config = dict(
    num_hidden_layers=19,
    num_attention_heads=2,
    norm_place='pre',
    qk_norm=False,
    warmup_steps=200,
    train_tokens=239800000,
)
Each number is 50 + 15 x the weight over the matrix's rms, rounded and kept within 0 to 99. Layers, rows and columns count from 0.

# up: layer 14 MLP up, 640x160, rms 0.243, rows 570-612, columns 0-79
# down: layer 14 MLP down (transposed), 640x160, rms 0.267, rows 570-611, columns 0-79
up570:62 30 38 52 52 46 45 70 27 71 49 43 38 47 55 40 36 59 49 55 59 38 77 43 71 34 63 52 58 76 45 74 44 06 16 52 46 65 54 73 40 56 40 48 33 63 25 48 73 49 38 42 51 87 54 31 67 36 55 54 42 57 34 45 26 34 58 30 51 49 45 45 72 48 54 49 51 72 67 33
down570:63 61 46 53 29 45 61 56 03 70 56 25 34 69 55 60 65 51 38 63 21 46 28 34 61 51 51 53 54 56 69 25 45 48 52 67 61 82 26 88 15 50 32 20 88 58 45 34 15 79 52 46 73 50 39 52 38 51 61 32 63 39 42 43 68 47 38 61 53 62 51 39 66 50 34 43 30 60 40 61
up571:31 62 43 71 45 47 59 64 63 72 29 37 52 52 64 34 52 52 40 58 29 61 54 59 52 56 38 40 40 47 45 28 49 46 48 38 50 55 50 24 54 43 50 10 62 53 44 52 74 57 42 53 43 39 55 44 68 62 43 32 28 39 43 46 22 34 42 49 55 56 70 65 58 45 77 67 31 53 49 62
down571:81 25 45 40 60 54 77 61 43 37 79 55 75 57 50 49 51 39 49 59 48 70 58 43 52 30 46 41 50 49 33 38 14 72 62 15 85 78 94 46 41 65 50 17 59 56 43 74 42 44 28 54 50 39 33 46 30 34 52 52 42 52 49 54 46 45 40 47 39 43 55 40 52 63 37 43 42 45 73 48
up572:62 41 49 32 69 53 44 31 67 62 12 29 76 52 56 59 56 32 43 64 67 65 68 55 45 32 44 54 63 62 40 52 72 28 27 45 48 52 37 70 71 30 41 20 38 75 41 40 46 34 20 55 45 58 38 34 51 39 65 47 29 38 57 42 39 67 67 48 38 64 67 62 34 91 63 53 67 71 59 54
down572:41 73 69 54 78 40 63 14 71 55 69 78 27 56 47 43 52 53 35 51 33 68 50 61 22 46 47 37 58 52 54 46 52 29 25 38 60 32 52 45 44 55 57 54 59 65 45 58 32 86 55 44 61 71 62 55 55 56 66 46 61 65 55 44 59 41 51 40 32 43 51 40 60 52 32 36 43 84 33 32
up573:60 49 33 43 49 54 27 42 46 74 40 82 32 30 33 44 53 49 61 54 59 35 24 26 45 26 51 50 57 77 39 62 54 61 39 46 64 33 33 61 45 85 50 52 75 54 72 60 55 72 43 44 62 51 46 53 73 48 49 45 62 58 58 70 44 57 35 45 22 71 51 60 63 43 25 46 40 35 52 41
down573:67 60 34 62 42 59 48 66 64 44 22 36 54 63 09 41 48 48 34 45 61 67 41 80 34 68 63 61 52 79 62 19 47 50 61 57 41 39 69 45 70 30 73 34 56 51 74 51 47 75 45 33 25 41 53 66 41 48 54 53 04 35 56 49 54 66 47 45 27 52 35 48 56 56 29 74 46 54 60 29
up574:26 48 45 46 43 58 71 47 63 39 49 57 66 40 55 59 70 58 45 51 33 63 48 56 46 54 55 48 37 50 44 51 54 59 42 59 41 41 58 44 60 40 51 78 57 66 45 32 34 44 44 60 51 39 47 36 43 35 46 50 47 37 89 56 64 43 41 22 52 41 55 20 52 78 65 31 60 68 32 68
down574:57 45 52 26 42 38 44 68 71 43 43 45 47 56 68 79 54 45 36 47 58 45 68 58 41 30 73 58 45 61 36 44 52 66 37 57 42 45 56 60 18 54 50 44 55 60 61 53 38 51 48 21 46 66 55 31 44 43 38 27 43 64 45 34 72 65 45 46 52 43 53 70 43 60 36 77 54 33 44 46
up575:30 43 57 53 58 45 50 55 35 25 34 36 62 50 48 44 63 81 68 66 76 35 67 39 69 21 56 61 56 74 67 55 44 33 39 46 55 56 36 77 59 60 48 56 33 94 33 56 28 71 67 42 45 56 47 29 64 45 32 35 59 27 61 52 46 26 61 41 44 41 22 65 66 27 70 38 60 71 44 48
down575:23 42 33 49 29 58 31 59 47 58 35 59 49 59 54 44 42 74 69 74 51 33 43 07 53 41 46 31 55 65 65 59 68 53 27 25 66 54 38 83 47 47 68 72 20 60 46 33 45 64 45 64 37 59 52 44 39 48 23 43 51 29 30 36 58 46 62 63 49 41 34 64 46 17 58 21 36 68 23 54
up576:72 14 39 60 55 33 39 66 59 59 48 32 28 32 53 38 29 65 32 43 36 67 77 66 45 52 38 39 69 28 36 25 57 59 57 43 60 50 59 49 74 35 39 60 40 11 46 80 72 59 63 69 50 35 43 39 55 08 55 82 38 46 35 42 68 49 47 53 42 59 32 71 78 35 90 52 39 66 36 66
down576:69 45 58 40 27 43 53 47 52 18 65 33 64 27 55 66 46 37 48 25 51 54 72 29 26 52 56 43 56 27 53 54 50 45 53 20 77 41 44 67 54 40 39 48 41 46 30 56 75 63 25 45 45 50 23 62 58 36 49 32 31 72 36 48 43 21 65 64 60 47 44 70 37 37 55 75 55 80 45 61
up577:38 46 56 47 71 28 38 41 52 75 36 40 56 34 59 31 62 45 34 75 46 41 42 62 41 52 55 42 54 42 43 30 65 51 61 46 63 44 53 68 62 48 44 53 47 25 15 19 47 58 62 42 41 54 55 40 30 54 34 39 43 34 59 51 70 62 71 47 55 58 27 76 59 58 36 47 40 66 43 28
down577:37 61 51 41 43 52 57 62 52 43 40 45 45 68 53 44 44 55 25 66 59 22 75 69 35 61 51 46 17 37 48 52 52 53 44 26 55 68 61 50 56 34 21 65 61 72 62 47 43 69 47 47 61 56 31 62 36 44 25 59 63 45 49 39 52 66 28 56 46 69 62 48 48 42 44 31 60 68 49 47
up578:30 44 56 46 70 49 42 28 32 55 44 43 78 57 63 44 45 90 60 43 63 51 58 45 58 55 39 58 65 61 62 62 46 59 58 61 37 35 59 68 52 52 74 58 32 54 51 48 39 51 50 46 61 40 53 09 53 46 56 43 57 56 35 64 51 45 54 85 56 23 51 46 53 44 61 69 85 41 46 83
down578:63 38 75 51 64 18 38 31 55 63 87 42 32 36 35 71 25 67 53 57 47 46 37 43 67 61 68 34 50 31 68 47 34 35 58 43 50 46 35 70 55 23 49 57 51 60 57 77 40 47 43 48 64 99 46 51 38 26 67 61 14 58 29 60 60 46 44 70 50 26 52 50 60 49 64 77 60 81 58 66
up579:70 58 45 51 76 64 28 72 81 44 52 29 60 77 44 33 51 42 67 39 57 36 36 53 62 62 32 12 43 54 39 66 57 38 70 62 49 58 62 46 41 61 50 30 63 53 31 68 46 69 22 36 54 37 27 41 64 65 26 65 44 52 39 69 65 53 64 38 32 36 38 16 56 65 17 53 34 36 84 52
down579:47 49 47 35 74 69 50 21 73 80 51 60 46 52 48 28 64 25 65 74 62 24 81 27 58 23 41 14 78 57 62 33 72 47 77 88 37 26 41 56 61 73 48 53 61 46 46 35 47 50 59 67 67 51 52 39 40 54 33 73 27 38 57 50 48 68 68 45 33 69 04 50 57 64 33 56 63 54 80 37
up580:61 58 42 27 29 54 54 51 64 63 62 66 41 64 31 56 38 51 44 33 39 28 45 50 53 25 57 49 57 64 51 60 51 58 56 61 73 76 31 60 45 77 48 68 63 67 47 31 33 65 46 67 66 49 49 35 59 74 16 41 17 45 28 85 42 41 45 58 74 46 82 18 35 35 30 50 59 47 72 48
down580:55 54 10 42 59 55 67 33 80 72 33 78 67 40 43 08 55 44 51 23 51 83 68 49 35 58 68 53 53 78 47 99 47 23 66 57 59 50 46 63 64 63 33 65 32 62 37 57 77 42 40 33 24 61 38 42 63 76 40 26 46 44 41 45 38 64 46 62 45 41 73 30 21 31 30 53 43 55 50 69
up581:13 14 62 62 55 55 47 68 63 67 14 55 60 55 62 47 62 65 79 59 54 40 65 31 70 40 50 43 46 71 45 61 56 29 50 37 63 58 44 41 46 46 40 49 43 48 50 56 42 64 59 56 41 42 37 48 87 51 74 47 60 78 66 12 29 48 61 48 59 42 49 56 52 59 38 78 45 67 24 57
down581:39 18 54 60 19 60 66 53 64 58 35 44 57 21 34 56 56 43 61 59 41 52 26 44 38 64 54 40 36 31 86 67 58 71 31 46 59 39 52 53 29 35 38 41 53 49 49 17 48 54 20 52 59 35 81 52 29 52 49 35 43 43 59 40 48 42 58 53 63 24 53 51 63 58 69 41 38 78 64 42
up582:53 61 31 60 47 66 78 50 31 56 39 44 74 42 32 21 40 66 38 37 56 27 52 40 52 45 65 61 80 55 75 67 53 54 35 69 57 47 46 58 50 46 20 53 60 48 44 45 71 52 65 46 69 40 64 33 30 60 22 55 68 39 52 59 41 81 56 49 73 30 53 49 56 28 52 31 54 56 46 21
down582:68 48 38 47 38 71 35 24 66 24 56 36 35 54 75 53 51 61 52 37 54 36 52 27 55 73 39 57 47 35 32 56 49 37 36 35 56 89 70 82 66 68 10 58 64 62 36 30 32 57 60 74 78 73 18 62 66 40 79 50 43 61 66 64 29 58 53 33 38 52 33 56 44 54 37 64 67 38 38 59
up583:23 43 52 38 68 20 61 41 43 33 47 78 51 41 49 59 74 50 63 38 46 53 52 80 47 43 46 46 83 64 45 48 43 35 47 41 61 72 47 48 70 72 66 35 35 26 49 34 33 50 37 42 48 70 62 80 74 59 42 78 39 69 60 83 50 32 68 29 40 56 22 58 24 72 55 34 43 41 49 05
down583:66 35 40 79 55 47 38 51 46 34 37 82 55 54 49 60 46 40 42 63 55 52 45 74 34 25 57 29 64 62 63 52 27 38 41 10 54 23 57 45 81 35 27 30 63 78 47 55 52 62 29 59 19 60 47 60 43 61 47 43 56 65 44 45 70 60 69 45 33 55 43 60 26 41 39 40 23 55 48 60
up584:44 31 43 58 59 39 55 43 54 63 66 79 56 61 22 36 57 59 67 58 64 79 36 22 56 64 39 63 36 53 73 77 49 62 42 44 49 40 45 78 59 43 42 39 60 41 48 44 53 78 69 30 37 62 41 52 52 57 34 25 55 50 43 63 42 54 48 44 56 63 64 66 49 33 76 45 47 58 54 72
down584:49 57 71 47 51 54 53 35 55 55 61 66 53 43 46 49 48 55 55 61 50 35 69 63 81 42 60 39 52 70 41 28 64 79 37 59 70 52 55 65 72 65 69 73 34 65 54 45 33 21 23 41 59 31 63 54 66 58 67 44 57 67 61 74 20 40 20 40 49 59 73 54 60 28 51 38 69 13 40 47
up585:53 63 70 79 46 77 62 38 30 57 10 54 31 67 82 36 32 47 58 59 53 22 60 90 45 77 75 31 65 24 26 48 48 66 69 47 56 57 58 49 60 64 77 42 17 62 27 42 70 56 56 58 56 46 56 36 59 41 29 81 48 43 32 55 70 74 65 67 75 55 59 35 58 38 45 62 50 62 66 29
down585:66 39 64 65 48 89 71 68 42 70 69 43 73 71 62 15 50 28 37 43 42 32 62 24 37 76 68 38 33 59 48 53 66 58 13 75 35 67 37 48 36 42 73 41 28 71 37 38 60 18 72 55 56 44 33 49 57 34 52 60 40 47 37 43 66 17 38 72 49 65 38 43 52 46 59 36 53 38 50 49
up586:50 31 64 46 61 51 60 15 48 55 51 40 45 38 36 39 53 57 61 70 63 47 72 33 45 38 68 61 51 47 46 69 27 46 56 71 47 59 53 58 77 39 67 44 62 45 52 39 75 45 52 46 64 63 80 32 47 57 44 42 40 55 78 40 63 52 83 40 51 67 42 65 31 41 67 41 49 48 31 43
down586:49 36 48 38 50 67 48 39 35 48 46 62 51 74 36 55 49 28 59 61 62 50 56 72 60 46 47 44 45 56 66 59 63 55 48 30 16 44 56 51 61 48 51 25 50 63 51 58 57 26 39 60 51 37 58 54 52 67 54 54 57 45 59 22 52 28 36 41 36 70 44 56 47 53 48 47 34 63 47 55
up587:57 44 48 11 61 59 28 35 47 62 31 51 41 43 64 55 65 59 79 47 43 47 82 60 55 38 39 44 51 59 73 36 59 50 60 26 62 46 73 53 58 60 45 61 44 32 26 17 24 82 56 88 79 14 49 60 41 68 44 38 52 74 32 57 39 66 48 69 33 60 37 77 36 49 51 53 37 41 42 67
down587:20 57 40 26 58 36 44 62 71 58 55 35 69 67 69 80 37 39 26 39 35 32 62 61 41 29 59 97 53 37 40 58 63 29 40 60 38 73 69 38 67 65 42 39 59 22 33 16 42 78 61 72 36 19 47 48 43 51 61 57 79 46 46 29 54 40 28 58 56 53 25 46 01 34 37 46 19 56 60 71
up588:64 70 82 50 41 33 29 28 37 25 61 53 06 57 42 65 71 25 32 47 68 40 36 52 52 39 82 49 55 69 59 26 41 62 36 49 50 52 50 37 23 56 34 51 57 63 58 44 69 43 41 36 49 54 42 51 67 37 37 33 45 55 23 77 39 55 68 52 43 68 56 41 47 43 60 37 58 76 57 42
down588:71 34 44 47 36 76 49 47 58 68 54 48 56 23 79 25 52 09 35 50 61 56 59 32 66 61 73 27 32 58 42 69 47 64 38 00 49 59 43 34 40 63 76 67 58 33 65 49 65 54 32 34 56 54 63 50 69 35 52 25 33 35 65 58 53 44 53 36 57 41 81 44 66 62 47 60 50 33 71 57
up589:42 46 68 58 41 56 36 48 31 47 73 48 68 68 43 50 62 79 61 37 34 81 48 55 48 54 55 33 42 28 38 59 45 55 76 60 52 60 46 69 65 33 50 44 28 62 42 83 62 26 45 20 50 70 52 67 28 81 50 76 27 58 52 49 53 45 66 63 46 90 79 39 48 48 61 46 59 44 38 27
down589:58 38 66 44 60 43 52 57 52 21 49 71 72 41 54 38 47 54 38 67 88 30 37 44 46 73 51 37 38 46 46 66 32 48 53 29 38 36 63 61 51 70 62 50 45 52 44 48 35 46 41 30 46 49 11 25 54 65 20 59 60 59 40 67 51 41 66 36 66 55 15 54 57 60 73 15 42 72 27 63
up590:41 52 42 32 45 29 32 57 48 39 22 37 56 47 39 63 68 80 55 56 36 65 42 45 21 29 51 59 39 41 55 41 61 55 69 33 20 40 44 70 70 84 92 45 45 73 32 29 57 42 44 65 56 63 35 57 68 43 59 66 33 55 70 58 50 58 72 43 50 36 60 34 63 35 64 74 27 31 68 80
down590:50 62 12 53 31 53 55 60 52 32 64 44 44 74 40 69 24 44 33 43 67 49 77 18 37 50 34 35 38 10 52 68 51 40 64 48 55 63 73 99 24 73 51 47 54 19 53 42 56 66 22 50 58 42 63 48 47 35 41 45 50 56 66 30 58 56 38 47 45 01 43 32 46 60 71 79 43 49 36 43
up591:56 56 83 58 18 20 73 73 61 52 35 70 54 57 40 59 48 53 32 39 39 70 64 31 39 55 67 30 64 55 84 17 35 61 48 47 60 50 39 45 33 52 27 66 53 47 55 73 34 57 57 19 35 32 57 30 43 61 40 62 65 66 63 66 63 49 59 51 47 54 33 27 30 64 40 41 48 53 61 53
down591:44 50 47 22 38 40 49 46 49 54 60 49 72 56 78 54 42 39 62 36 62 62 34 66 41 71 71 33 49 38 59 64 63 40 48 62 57 34 57 71 41 49 10 44 43 29 59 34 59 52 53 47 39 53 58 46 51 58 50 08 35 26 60 51 37 44 65 49 38 55 49 52 44 58 35 48 56 19 55 58
up592:63 63 29 56 28 63 57 54 18 28 45 56 36 45 56 49 31 40 45 43 38 54 63 28 44 42 51 57 39 37 48 58 26 17 37 69 37 38 47 55 80 67 76 38 65 63 40 40 41 40 66 42 29 63 61 45 55 53 61 57 41 33 06 61 38 52 61 52 69 41 70 44 68 30 42 51 54 82 74 39
down592:62 67 74 54 60 37 36 63 28 38 33 49 51 65 54 71 42 80 61 45 58 34 62 35 45 55 40 55 59 54 65 69 76 39 41 47 34 47 68 65 63 77 36 34 62 57 58 75 27 36 88 54 48 60 68 60 48 27 73 53 41 23 48 34 31 25 50 69 67 21 25 71 53 68 22 25 51 49 53 49
up593:49 52 43 14 44 47 54 51 63 24 44 37 45 64 50 61 68 48 78 43 63 25 62 60 83 38 35 55 46 46 67 58 41 71 36 58 28 54 51 60 74 43 66 46 58 16 33 40 49 36 61 15 67 13 47 69 76 62 35 49 25 49 63 78 49 22 54 40 74 56 70 63 57 39 30 36 57 28 47 38
down593:36 28 58 41 32 34 66 45 47 63 48 67 31 42 52 34 52 67 47 42 48 57 48 56 65 43 23 51 29 49 38 69 61 50 54 63 35 69 42 55 53 47 39 58 44 61 67 38 31 44 43 42 63 49 52 66 55 57 38 48 47 69 60 62 42 68 43 54 64 65 64 33 45 70 56 28 45 56 72 14
up594:58 82 36 42 55 83 43 36 51 64 58 77 46 60 52 61 53 31 50 39 52 52 54 44 42 44 54 14 55 46 23 36 49 65 52 51 32 40 51 26 37 56 00 62 41 51 51 59 69 56 39 44 31 34 47 63 39 89 28 41 51 90 44 52 42 47 40 56 55 50 29 36 50 70 51 62 41 56 45 53
down594:41 38 76 49 66 14 59 69 51 48 50 48 46 44 58 44 54 43 31 51 73 29 59 44 22 41 68 71 55 57 55 41 50 43 58 60 45 50 65 69 46 19 81 26 62 81 41 66 24 59 38 43 70 36 54 52 38 36 48 54 30 57 57 59 51 56 42 32 43 50 55 72 59 46 30 47 33 50 39 22
up595:23 58 38 51 67 41 62 20 49 55 64 48 71 73 48 28 51 35 58 20 53 76 44 27 40 49 21 67 59 47 47 66 58 61 41 47 21 41 55 49 27 65 55 43 40 56 72 39 66 61 48 25 46 50 47 40 56 39 76 49 50 51 84 35 53 57 53 47 30 89 70 46 46 54 42 69 48 24 41 35
down595:87 57 48 35 43 48 34 35 50 59 57 47 28 41 57 36 58 55 44 40 68 48 62 66 80 52 13 60 59 26 46 51 41 98 16 27 70 48 73 51 27 53 81 45 30 51 65 33 52 52 75 47 32 42 25 29 56 53 57 74 24 42 25 42 81 38 48 51 53 45 42 54 43 52 43 58 42 55 39 54
up596:50 05 18 59 45 58 45 74 63 48 62 52 66 36 53 73 70 52 51 33 49 30 33 52 49 61 67 53 54 41 46 44 28 55 77 60 48 54 28 46 55 58 61 48 46 41 47 36 63 53 53 63 54 55 69 42 33 55 66 48 50 74 45 62 55 65 48 39 42 44 50 82 36 51 35 53 57 53 62 41
down596:33 57 45 51 41 75 72 51 11 21 71 60 47 57 44 34 25 64 62 57 36 39 29 47 45 52 44 58 58 71 48 64 43 49 36 32 42 63 70 34 53 21 63 46 63 74 76 42 28 37 50 60 26 54 46 33 65 44 45 67 57 37 56 47 41 14 52 55 47 10 65 63 74 44 69 64 54 59 63 48
up597:60 36 67 61 60 43 49 74 63 65 38 35 70 38 39 50 43 46 61 44 48 27 57 25 64 48 32 75 51 51 54 52 52 54 52 73 50 24 69 41 61 53 45 19 73 67 67 48 51 45 10 25 25 36 60 64 45 44 43 83 64 65 64 49 33 41 70 57 56 72 51 53 13 65 50 64 48 30 82 48
down597:65 48 40 76 27 39 56 93 46 73 56 54 63 27 46 66 50 54 82 48 33 26 54 43 51 43 72 56 47 48 48 47 44 17 76 31 56 63 48 33 53 64 40 52 48 83 60 54 44 64 12 25 62 62 47 39 30 56 45 58 94 68 57 52 46 21 15 49 52 64 77 17 41 56 59 63 58 25 70 61
up598:42 57 47 53 61 68 58 62 70 60 78 44 47 35 68 53 44 57 29 28 31 62 41 62 51 45 46 47 39 66 55 27 54 42 71 45 58 53 44 49 52 65 51 36 60 57 43 30 62 35 55 59 34 53 54 67 73 50 52 39 23 57 41 49 36 60 43 64 61 45 26 59 46 45 76 49 46 49 54 55
down598:62 50 58 44 52 54 55 64 46 64 34 40 33 60 42 62 54 65 64 56 63 35 63 47 55 38 35 20 35 70 57 41 53 63 63 47 48 64 51 37 72 57 48 27 63 37 59 45 18 32 70 48 44 38 71 34 36 69 57 46 63 62 68 60 21 57 46 39 40 67 63 51 56 40 18 47 40 57 53 51
up599:45 55 72 51 22 44 53 42 47 38 44 31 55 80 50 44 41 66 45 31 50 48 50 50 51 46 58 50 33 45 25 50 56 58 33 60 42 53 71 72 64 41 56 37 54 36 36 43 32 47 36 70 70 40 58 58 33 67 39 50 43 53 22 43 29 56 63 80 97 66 50 58 71 66 57 52 69 48 39 32
down599:64 51 27 39 41 54 33 55 53 68 71 31 18 36 47 43 37 53 43 58 56 48 44 46 70 55 36 28 61 40 52 47 69 64 49 57 53 62 48 55 58 53 33 75 41 58 57 65 43 29 45 43 61 44 48 48 58 48 55 78 62 40 65 65 64 59 63 46 48 46 33 25 52 66 38 51 47 52 49 61
up600:46 51 53 08 42 26 50 39 46 50 67 55 49 36 67 51 39 46 70 60 61 60 48 47 42 60 77 33 53 40 39 73 44 33 73 44 60 09 64 54 74 50 32 29 60 55 65 45 62 60 87 61 49 68 47 77 69 75 48 58 58 74 44 20 37 56 66 63 46 62 33 42 51 57 65 70 42 51 47 34
down600:61 60 63 57 12 70 47 23 42 45 60 42 48 50 44 53 40 27 62 32 52 51 49 53 44 44 59 36 38 55 46 72 26 48 42 39 51 66 55 32 59 27 46 59 49 70 24 51 63 26 29 42 63 56 53 48 71 30 53 51 29 43 77 46 41 29 17 13 43 26 61 47 38 56 43 74 43 51 51 61
up601:55 47 30 59 39 54 50 53 38 36 49 63 34 43 36 34 45 59 41 37 39 75 53 68 26 60 53 41 50 45 71 63 34 37 59 53 50 68 43 45 67 50 54 59 79 50 28 21 57 31 59 65 30 74 51 58 39 39 69 70 33 59 49 47 36 64 90 47 33 32 41 54 59 30 22 49 63 52 44 45
down601:52 75 49 35 48 60 63 45 49 55 73 43 63 40 71 53 41 78 48 54 48 39 36 39 99 32 58 60 67 83 51 42 28 60 31 64 77 46 40 44 43 70 48 49 43 34 77 57 47 44 59 47 35 48 74 50 42 50 39 42 44 27 56 59 34 43 56 17 45 60 39 56 64 34 44 40 06 60 43 62
up602:70 65 63 45 59 41 64 39 74 38 66 48 33 43 41 54 57 41 56 38 89 17 34 44 37 37 58 51 78 55 51 42 44 56 67 56 50 59 70 56 49 59 54 15 30 67 43 60 71 60 48 48 43 51 66 51 62 39 20 42 78 21 43 53 58 55 54 38 50 38 36 51 48 44 39 65 47 35 48 61
down602:56 50 64 47 59 87 46 60 34 56 41 40 54 60 43 51 67 39 73 57 43 55 43 50 62 57 71 39 76 24 63 51 68 77 26 14 80 45 37 48 56 36 46 31 45 72 44 61 56 49 53 32 51 69 34 34 46 64 73 44 62 72 43 36 60 51 50 63 38 43 49 29 28 51 53 31 40 53 43 57
up603:32 52 42 68 34 63 59 42 16 41 60 48 44 71 35 45 51 42 41 37 23 85 67 76 32 61 47 62 49 37 23 07 62 44 34 46 53 41 46 58 70 66 73 18 55 49 35 42 79 56 55 50 68 32 39 52 65 48 60 41 53 69 59 56 38 44 74 61 57 61 22 35 53 68 42 43 45 46 54 32
down603:57 62 38 57 32 40 64 42 69 55 70 37 49 64 60 54 36 38 63 61 77 57 32 47 61 57 27 82 32 51 85 34 67 41 42 35 48 58 63 49 60 16 43 56 62 12 73 27 59 71 43 49 60 54 41 57 52 78 60 69 61 27 29 36 58 35 44 50 81 74 53 27 32 40 46 49 48 54 61 52
up604:71 35 63 36 31 30 44 59 35 59 59 63 22 31 33 50 42 48 53 37 79 49 55 52 32 53 41 66 33 42 46 68 38 41 39 48 49 49 54 48 53 60 72 53 53 34 40 66 46 37 30 43 43 43 53 46 70 42 60 25 38 90 37 41 71 59 45 40 72 44 51 44 58 59 44 72 43 43 52 46
down604:46 34 62 61 47 51 53 45 14 54 80 61 32 56 47 60 43 45 36 36 52 41 57 53 41 31 59 33 42 20 46 96 17 67 54 67 73 58 45 70 53 46 72 65 54 47 65 60 42 36 48 40 56 67 42 43 29 61 42 28 09 65 60 94 60 59 53 48 66 66 71 68 25 54 50 38 51 45 71 59
up605:45 79 52 62 67 31 44 58 57 63 33 62 56 46 84 57 68 36 40 47 31 67 20 47 55 48 52 41 39 70 44 38 68 68 64 33 40 61 60 38 54 54 62 75 49 51 80 47 37 43 65 47 31 58 59 24 39 58 30 51 55 25 35 40 34 41 53 35 42 36 44 51 44 21 43 40 61 38 39 55
down605:43 54 48 87 56 28 33 72 65 43 53 25 13 58 35 57 58 33 53 50 75 34 33 41 52 55 44 00 52 47 79 53 38 25 35 60 44 39 17 59 24 14 81 56 43 64 60 45 40 43 62 49 41 28 88 38 54 30 49 56 61 46 45 35 55 51 53 72 54 55 43 87 76 44 49 46 42 48 59 36
up606:40 45 60 62 43 21 48 44 29 64 36 53 63 37 63 33 58 40 62 35 43 54 40 57 40 40 44 42 41 66 53 33 69 55 92 35 40 64 85 59 60 75 64 85 12 37 48 58 34 51 61 26 77 76 63 60 60 62 40 40 62 42 39 57 53 44 46 33 36 36 45 56 60 70 53 39 56 16 30 66
down606:64 59 66 18 46 64 56 61 54 47 52 61 61 46 68 54 57 85 46 44 25 56 67 50 62 53 58 52 39 60 39 49 09 56 78 53 42 10 62 50 50 40 37 30 54 62 50 53 54 42 42 70 32 40 50 69 58 60 58 29 01 48 63 61 43 38 62 43 56 52 57 43 27 48 58 39 59 32 58 56
up607:40 73 60 64 31 36 42 26 63 47 56 54 44 51 53 73 69 52 48 41 46 32 50 37 80 80 51 51 56 28 45 52 41 42 41 41 33 74 56 30 53 77 64 44 38 68 33 45 45 50 44 19 65 16 29 06 51 40 49 89 19 53 61 50 70 49 55 42 40 49 56 56 52 46 59 30 41 62 35 26
down607:56 54 36 44 45 56 81 17 24 26 87 66 42 47 40 33 45 43 36 55 68 49 19 57 25 42 59 56 49 51 55 20 69 58 45 59 38 22 26 38 46 31 59 56 30 62 52 58 69 49 71 40 63 78 49 37 31 63 20 42 62 67 56 38 56 54 41 60 63 31 60 34 72 40 59 45 31 66 59 41
up608:47 24 70 46 55 21 48 07 64 76 17 38 50 70 48 46 60 30 59 36 38 85 39 34 24 82 88 29 62 45 99 48 73 59 31 44 71 81 62 57 48 44 63 67 79 62 45 94 56 12 49 66 81 43 45 41 63 47 52 64 31 70 49 70 25 30 37 49 66 24 40 19 62 70 31 44 37 43 42 43
down608:60 56 45 41 76 53 59 55 47 79 27 47 19 88 38 76 45 48 45 16 47 54 12 46 65 48 26 35 62 23 59 83 53 38 29 43 56 71 35 52 44 46 59 43 56 17 40 80 47 50 39 39 49 52 46 54 54 13 34 66 62 62 47 28 68 17 60 99 78 66 52 41 54 38 20 55 44 65 61 71
up609:69 56 72 26 45 56 38 82 20 56 53 59 28 52 48 59 47 59 49 61 48 40 37 60 63 56 52 43 34 48 86 39 65 36 62 65 61 31 74 63 67 59 44 60 31 70 51 48 31 44 49 51 61 77 57 32 60 46 31 67 53 55 46 37 23 83 41 55 70 55 33 58 16 83 53 43 32 47 40 76
down609:27 54 21 57 71 43 36 61 40 57 38 47 71 47 47 57 46 83 31 50 48 50 44 57 38 54 52 67 55 43 45 44 47 54 37 63 41 49 36 45 58 42 50 54 55 37 63 58 50 40 60 53 57 50 59 44 63 40 25 42 35 17 35 43 55 59 34 49 65 50 63 51 25 55 70 72 29 67 04 40
up610:33 66 42 69 70 56 67 57 62 51 32 84 64 25 11 41 57 52 48 55 47 43 74 75 61 71 48 42 27 70 41 41 32 60 51 54 56 84 38 63 69 48 36 44 39 65 58 42 67 37 60 49 47 45 57 45 53 80 35 35 30 31 54 23 53 41 38 25 55 51 59 21 62 44 70 51 45 24 19 77
down610:41 72 39 53 48 56 71 24 47 32 46 76 72 57 29 51 48 46 52 43 53 57 75 31 81 44 66 32 51 53 62 39 32 58 64 45 69 59 58 62 58 46 44 32 41 63 54 36 49 68 18 12 52 51 79 46 47 54 58 54 36 48 52 37 23 57 43 45 63 39 55 65 64 57 57 51 49 35 46 42
up611:76 72 54 27 40 59 42 36 56 54 63 44 29 35 37 33 61 38 41 48 45 48 49 55 19 63 73 51 63 41 65 43 59 46 21 63 62 62 51 56 66 33 50 64 54 55 49 47 47 56 59 49 44 45 43 51 55 40 46 44 49 46 53 66 47 49 35 55 44 49 45 68 68 38 54 59 49 55 53 46
down611:35 42 52 72 59 20 72 84 31 72 62 69 57 61 56 60 34 53 64 50 43 58 59 49 69 39 33 78 34 54 56 62 39 46 57 41 69 66 52 49 60 52 32 26 53 67 55 41 44 39 41 70 39 36 43 46 36 48 49 54 59 36 43 53 55 48 62 66 56 58 47 72 49 43 20 52 51 55 22 66
up612:60 38 46 47 61 36 72 82 96 66 33 48 55 26 36 35 24 50 41 52 62 57 70 53 86 37 52 56 66 50 71 39 56 43 54 49 40 56 33 64 56 51 56 37 45 35 44 58 81 44 66 61 38 41 37 72 50 32 63 45 70 73 50 75 78 72 56 70 65 50 56 27 56 47 38 40 45 52 65 49